config.yaml
hidden_size: 256
bias: "all"
tie_word_embeddings: true
beta1: 0.95
beta2: 0.98
decay_shape: "linear"
train_tokens: 117800000
Each number is 128 + 24 x the weight over its row's rms, rounded and kept within 0 to 255. Layers, rows and columns count from 0. Numbers have three digits each. The size before them is the row's rms in percent of the matrix's.

# layer 6 MLP down (transposed), 512x256, rms 0.194, rows 84-133, columns 192-255
098:107153132124142118156106125162117123166128129101129105123133116121125119139133139118129137145159144101101131100133093143141129157172150115091120140141066126117072089098096092109151093177156093
097:104119140109132112127101119114179139101144095110101143103097140094142108159150154101118142120116150132170128100126110099105123119117137131138134148143127136120086137080161135122141122107118096
100:108154145171093138143141159135158164127120120154088136131143104084145127101156127126166126105150127152136122098107148141148123130145100125118152156104078141129102145144133103191126177126124145
110:139075109120161141159176113116128090093091121113138173162107117150105111122097127110134148106111135104122083168106054155153114152161088182093122132088159102130147130080122092093120142107159117
111:106118121111135105112093150099147095110108130162138103161137139123155152146131174108176143092106117139112169146116116153110122163151110134147127068131160114119095172138148138114175174127099114
103:127142141154121112147144116063096131175148144098119113158112131104148114115121183092147119140156123158082118184120175143099120125081150124114129096137114100143130145127162096146119112133124118
107:130058133153087070136116084115122169080150122154114129146116138140117121131135097099088122123151123184121121125142133088140107149138137150088165146124184149100125143131128152127086145139123096
107:165112127154128109106126129137132120139115127122149115110161115178133106130097158171133183136068146151175148128172124116149113092105126096132133126101123116105150112126109126124136119088141187
111:116125109155153152119097125094098091119069157148135137131118125099101122105122111114099123144195129121160140149117095069129125141134106138127153128120137112109136141147133117180113139132101133
109:113137134128126125142165143130092146131146143163129137119088117162145141136117082128117149118107088166103108175136120131128081135135148120134152104146120166135127099113127127127159113137129099
108:146132117113155109142079132101117100135110164133130098166131113066158088116138131130158134104139108146123137129149149126094168147146147113148173062127150173085152138090063138141112121160151099
102:145117147148143106132161138092130100130129107125136148087116106126113094104169167123148145140167108151141133124112097127144131126157124202135099146139116149109137106122132114114120117146154137
098:160141178126128095098086143102136140131151132094160163122122138149143156092120104131116137113175161104165132170107176123145127100097092133152111120106102172144151109138147139130103111108104164
109:125131078113121112139125130119123128145148117124134099141160136125144112181116140141136139106099150149149119110118155134137140111142107106123145100113168107144115172131105174116129133174135148
100:119142103104156117094138116164144131140104142130076151111143142158131146174105106139143149145120124167105144139140145094146128168111095163152160127124138118099098122116152086106135102101098118
102:085120094120085118119112166159109101084130158144158128123149119139114152144098128099143129142108143118138117135148111107152165183135121154136136116104141147091105115094127111153126114174121167
100:136092124106145125132117124123122122108133134134146110120115105114128123115145127148141113154144161102133134103122124119197075150156173138119125092095094091150157104126120062101149115148111175
086:112092119133141091145110143121106137134124135078140186162175150128094106130105173130108133163101127148134126101122131127139102160169159108140148116093143116117159129138161105132185177145134172
109:136204145112106134136124134105142068117075165144182125119101118100131145127068131160168116104130134136167128144152134117159100125099108169118100101128123098095114095146167163136124061124098105
101:118142088123132152124145112135127157129115115105157136123120123149144123118138130161131155207134131122124149156076113105140128109095156128140086123131108101126129155139150141156135134114152135
105:138124124097114148152089167099060124151112127111108148169115155155150161109128113083094141106155116144094149095070108145098140147128101146135155110157124092098118106112125172147116122146111155
093:117068131106126116140127129150147134142123078138094144123153179130104142122119132162113137123136132161124107106137107126147151112148138128142097109110116160094111106163119138095153140169129060
104:120121137158130130104116122121120138110102123149125105113174115159130146099084157151106098124138135139136200116149097119138180105108108116142086126147134139153086141151109124143111149101132159
083:149157121160103170162159117154138087131132120143094134130119082084137182133120126159129185132128076107112116159136136146140145142132118105154126123154097141171144094138127086125093172073130152
103:110151107169147135118105141132104125132117165094137104072087129149131157112148115186147139125070104128120136153154134107164147125130122104118121129140136095154096130145126154112164127119107127
110:131151116116160099112121115139179131087093142116077176146114112160103151168127165073152137142172157078099152083116124164134160112119081117141108173114133151161097129118140103135124162142140126
086:159112152149146125133129079153137097075095145103134118105084126137152154125129125168140129179069129154149115141124129130109132146153112140101105094118141104137146095145097119140081107142115123
093:119146123138177113136156141102122130133134109141125124126137090108101112140136146139122157128185100133135136119124132173134157111115125133137147108135134123100111162125122145126142142106130110
089:124122169111128132128102118135127128138147114124109149123168143122133120112124125131117165124116118129128066152149122115172092114156118122124137142103113145160143109163100128104164148136126121
103:153139152129136112155133151181153151138108128122123114143118186177144142166142120145134144142150136113157134132071117117112110087146073120117140115142145120136118161131124147080164093166120152
103:131156141115146106151069093114147160125162129119093122107107096100165161152143122138114160137081164180116137126124122156151137126127114135123152173165146110166095117115086097153105142127137096
095:138178117130157126123142159169105142104094133128135107142109138146115151076136124121091127136195131134096132165148122140128138141100082120139140141122147135130106149135121112136158127111121147
091:104131136139137175166123137121182119139173150099167122104145173150126143116132094142123122112151129098120169161163148124115149135132142130109117135131147121121149144119133107129133143164130170
100:133084124128116111124139209151101100100141083090080156140099130147143085123131131126131117129107084133124155122149153172100115140103141122157081108145116148129115130182126134115113139150129128
089:162146139116141114104113143129129109129096120106089094083119101134157150150131083102114108131150093133150122127104119095145136141122134111127107116116124145115088081143147089122110129111102128
110:136117097106114106148114104158140111111107098146137078153125113134090143162095109132095139143093133108089128126126132113154148154093129172077102130098097152129092119118155115113107126104139140
090:128123149133105148102064150097133159129147131130135138138118119124146111136111147109177117101147149130115131107148111082123097115144148095153110092126116068146154099120160109130129155102121136
106:115113142090112133147140119123148094134119125147141111110111131089101101130073171150120166116092119148141083149135147107127132133146163109128109150115120150141125144152171140082139128124084154
081:145101138139119107123144139138134160161128128093129185148130161085104097065127124081118079157113074158128102130146115121109134127143124151120088119111073116127115115116144132114113153121090147
094:142162128145133093127145139129126121132123149161135095139124110078115114135130111124115129140164123146158165129108085163149132089160100120160131094121067080161138095144124098105112121123143130
082:148123099150089090134161073120114114132125135123142132105151117101118130137115148147132130177115104117103130087117132163151109112128104162080161176128149127131163174121106125120114107099178154
110:075146129148085136133161162139138147126176147136096129112119081151101115101114177120104134093154098130093130089145148157094172091149102133145165176112129097106104148097075151106135101095103107
105:113127136135129123135127132149101129139137155123113100125113102118111121135123105145062128116119146133158147140089147133131163139089088102113142192135137152086118122123088136098175147123095131
102:140128160089106130113139142107175124160095140139127138177174163146169124147119141081151154136122155155138142142113165128105119139132114110122122111163122127114138101103114122131174161112167112
092:106164148125112110134138103085116132112117140114128116108116160151132142170148166158138170053106065129093115128137099107117086143133090131133091150150085164137139155119115135089119104190095107
103:122150089175144152153111123166118121146086114118117102114155148111151140124134158122131139147118204153127182126114145095125110136169151114099165122143121106146140136109158166171166126182098116
097:124148173127129131106136142101136136144115129109096183113125140153151127108113102138124109145165143136113148132071127091080159171115163161130130117138176137123107098129133122134113135098097137
097:127065148128133137157130125123088128121172106156130076135103086102137114139155117127100142150104197153126112131172159104133107096151121166132171114115076131094080099139125101105173148112133137
108:163142093097150127128096182161138163142121139170090144120123112181105093171096114129125138163136095140146117167153114116139134165134103112140102156111103119134120138115123151152115120126091162
102:138098167178105110145139159121121151100146111089148154126122121118125135082145145122163113163113119127138157165147119122127122132137111130127079077129083113112101121160140132135117100117116179
# layer 6 MLP up, 512x256, rms 0.202, rows 85-134, columns 192-255
086:141152133124138107130093133148173116101100102161140120076090120101105137147145171117143109118139098109097113111141154108103138132142087081138104148170146104082114104128165145148152145151165152
092:111129145136088156106150125099087155151127105150085110113168103119149128098075148161153088102164098099105127109162129141126129129142137124131168148114157123096166138147105157137093138083132101
112:070122113120118140151144098138150114141161104162151162084156131135142095138101103154133132147143115116095153092123145106118086116085141150126135151126166075117107129161087132141102148103138106
112:159156132097118177133115123139164163131122095127149142113084112155129134088146111148155084114127137099112161136099116111099151145128168102135101140103148121121130117156080121146143122136125118
077:179145094143120134178173103113130140159139123150170108130169158116120124131127166105120187139126153133096092115156121171098143102133132108117103166126143175176178145142150140144183100169130135
101:153154126161083111136165131139150118106129148123167108107148147135128171139139160118073093136117103129122130165153131132109168125179130129173127173081157095118118130108117147127126159179141138
097:171129143109123168119133127139121152119126124124157135136095135190115152126141103136141124064146137123132135147130111133173166090141139121116133136141133112144129151114141115145123149146145138
102:109191102102153157150145070094096096140125114112134130115133113112167143130093152141127144112150124107133132126157125145098125134108148137148114140128190164123114100112136097143122142143093115
103:069136166084124135147177145122139180161128163116133142099107103137149150116157105114162096114110139102119131196151075145139149172121122088124138140149162171140137185135106099109142130108118148
104:154112143128142132132116081129129123107136129160128152112192112146111121092129141166145127118116119144131098132124144131117168103116155113137176120069183103136147120148111150159127167096132124
097:134118140136140126156145114082118093124190123109163135128165075164093105124112126149109172120187133094119142142132111114138080158120131139104134157097153101135124101119133148119153135120191108
101:154125086098153111132117120115162103132121124172140131110136102174120104158121093126148147104114100089151093164138109136103145133156147121118126143119114133061116164150090158127108112110095104
107:144168159074133088121166136176144139108125138129102134145155101122150120107126126140112089122128132136085133166077092110154136133194117146107148116143153119092165110138138135144113101122117119
087:122131126085138131086129174126151161178128134108123139065118178162152219167128129091159137130152106130079127138132121093099106165114144124100103174126143170182104144134133147119139149104079172
096:124178138129133081192129121108097127141135131110167144122098109101111120168147111110115120120111121113134155115134160137144062153143161118106120119097144124115093141147147117147100141141142173
099:100147110103173139160126118117108177139108142161127137143139119182148120125089130140109134139150087125130116131185094092197125106120150115128132127153114108128153160119119112125100111151132107
073:099106112130132147176147100136115165161112141082148118159131167142130130143131106143122094106117180144184104137106102134156157114124114193121095119142152117128107147158111084156096139127139106
104:068109137147142126146131113106149148149140128086160152137101136103152164109154142097112155076102126083112114114156112105114144140139108149099106140135140144166132107123179131116114120102127113
103:166165144100118123126106124099153146100145173122121120114116115100117131174116134088110150136111143096097144149118137130145093152138152182084093105151112147132102177073109128127076104069133130
097:098087165134151160118153143106100127168162152122126117118084157158153097154099132097151099154142128142160121137096140166085109147111143155142129111154147131118107152169129157126137147105123105
093:147126172148115094114147115119149145068096126100122171084154094094114126166155115117094113149096113141194155074152118167120127129133137110106094101124149126139110110096146144117135130121099120
099:094096145112159136088149173156128127123110101139120123113171056155156152155120132153117117141145136091112124159139124116100134117139171140125098134179138124164136129129092084156095115090131081
088:140099132150124143152101141124123105137136127133132141105138116114135124133119103102109133195150189121137105107144165169119113125158073086102117147130135129159165129129162085126121143106125166
086:107124077114119142094146110088131150101111130113146122116135174101141139106146132082088124105117115117165150101097142103191156128131107139143112162094130107149136172143116154111115106126135112
113:114172126124089128156127148082168156143150127126110144142113145116100118129129114092147195146115133117112157113138117166176129062161186146160092147134118086129113150119102155149114145109133111
112:134131101128120167093092166157109109139102108105133093214138114087164165149153132111146108130187097128083083110096121110109147123182156088110155097128108126162117160099129142113119140073148117
109:142124130159143143109131083168125137166123115147162141143140120127127131142095136140126122122121100121115139110109094133101131149106152124171093110146140066104119152165127137151129106116138100
107:134146115116150135118127119131120142103145117097172131103104134119123125138105151108151161118108157117151110113096108146136151110121119138148075140114195121130150124109144132106093134133138134
100:104100093146088127100147116079105124143132105124117146109148129142106186134137141125163114117115163130119080148125127119101127148161172129143089139129150143103127154135132104127163120131087112
103:147112123088150126108147106132125141156154145128149117070104149121157145100150159165115146089132114131117139130117082102133080154113126158107121152155136113134155135171118152154056101095107103
086:140118126150112124133113095128126170092155113113127112125106114179113171111145127137085104109149098105158166145153078145173116109153150133086123134079136186162120128165139095155146141114092109
078:129174136157129092155099144103145124109095140121135115146144122107135123139146133067102112116164129113103112126088132121113130097150100141156115135130101138145181074124159134163164163126124100
089:128115171121102121139104151121103130106078146158150145112137111132127181142160137112134118138134156134105139153178105128105100125125106145184138140141102137110109095160162094156139101065118140
095:113109155145113078107121161105132139113149135140081168114149106124104122111116170114155171120121128082108132115145126160126157130119123146094126130100155123144161116083130149121117156158078124
100:141134116140151129161149139129092121185153115099127105122142188133147121138141094166130144114099121113138152147103100165099122140172114156105106147130120134168096150125114158136165149140123119
096:097172139124133162102113093067173153129069110117115132094156080109118138130117100120087139095132151121104126127100135134108144153083167186156145095125150131112123104124109153153150095130105141
098:131133137131161137134128109125113128127126141092138094102148134117134157087101128136120121103088160109132141087138162138141184128122169154114124138104140164061145122133108115159101105107134126
099:146083137089125149127113133111106092095143115144125128090133161112116138100106130125173154110114109096164102146089118108156092160127144145122120100104172108137148179158114098109087133134134165
089:142143143133118165154126140139120159154092132144164133094131097125139136150206123137100124102159110145148107123167077122168119117129107073137167148155133160113082140151131155119106139140093110
070:113145123098169134133092103164165137105121124127136139114125134150129136138122143148127121090138189117088148158151190158103087124150133101119137091127096145150131083165112078161104141139134128
102:118187140122186139078152153097104157186168101125137156110099073127147123133117091141123118159126124098131142103109116095117109123167148123139113123101125107150151086105138104115106162128113104
094:095146143164128150110123140097100164111104128138086140103164096109093107080167133154115109148187121150110152121110135102100134130081121156157116096132146100143160103109144113164097153130125134
115:112103091150164135131174144130098124122085116173095097117109111146187181110125133107170124129104128143101091161122098167124151107093127130117125161111113124140138161139106140154143149124163159
109:136102157098152114131089146101112104144122108145151129096072133164133114157075161106159120118133114107104111120102110120178150111123122173162115107110132145086163130111148142106145110120144158
098:103140113132112113111148125124114106107105151110120127126171116163137104102148165133135128124130100125096152105057164127111140167156154147152100123211195118127136154176094170140126124134125125
107:115118122106168094158148097137062107123113107127110103156124084116152094171080118086123173144106133066154119120105142149078126133113121144135085088123096104132118120143111114118133142120133121
124:104139119161123104119174151117126128144110150150128099126085113152100088166118176109099122127165107137122098093159139135177095179120100128117120129147119095115074108146118115102153111130144149
111:115135137116131129135136075128098090124167153131134114125111115117109136100116122150153104096129121171160122126146092114109153126141133129108065120126121108144120141131151085153102091097131130
116:086143113151122139096130133145125125132142132168153127109100151161067114157100092154120114149150171182124126040151115126109152124128138121125083130174138113134144122135125152103137118131162094
098:123141134145121169092126087073126117095179147170131103156104120142133104152154125146151117142137095074135147125117133103152108132114080127140096142154139122119131117155132136134146119144142109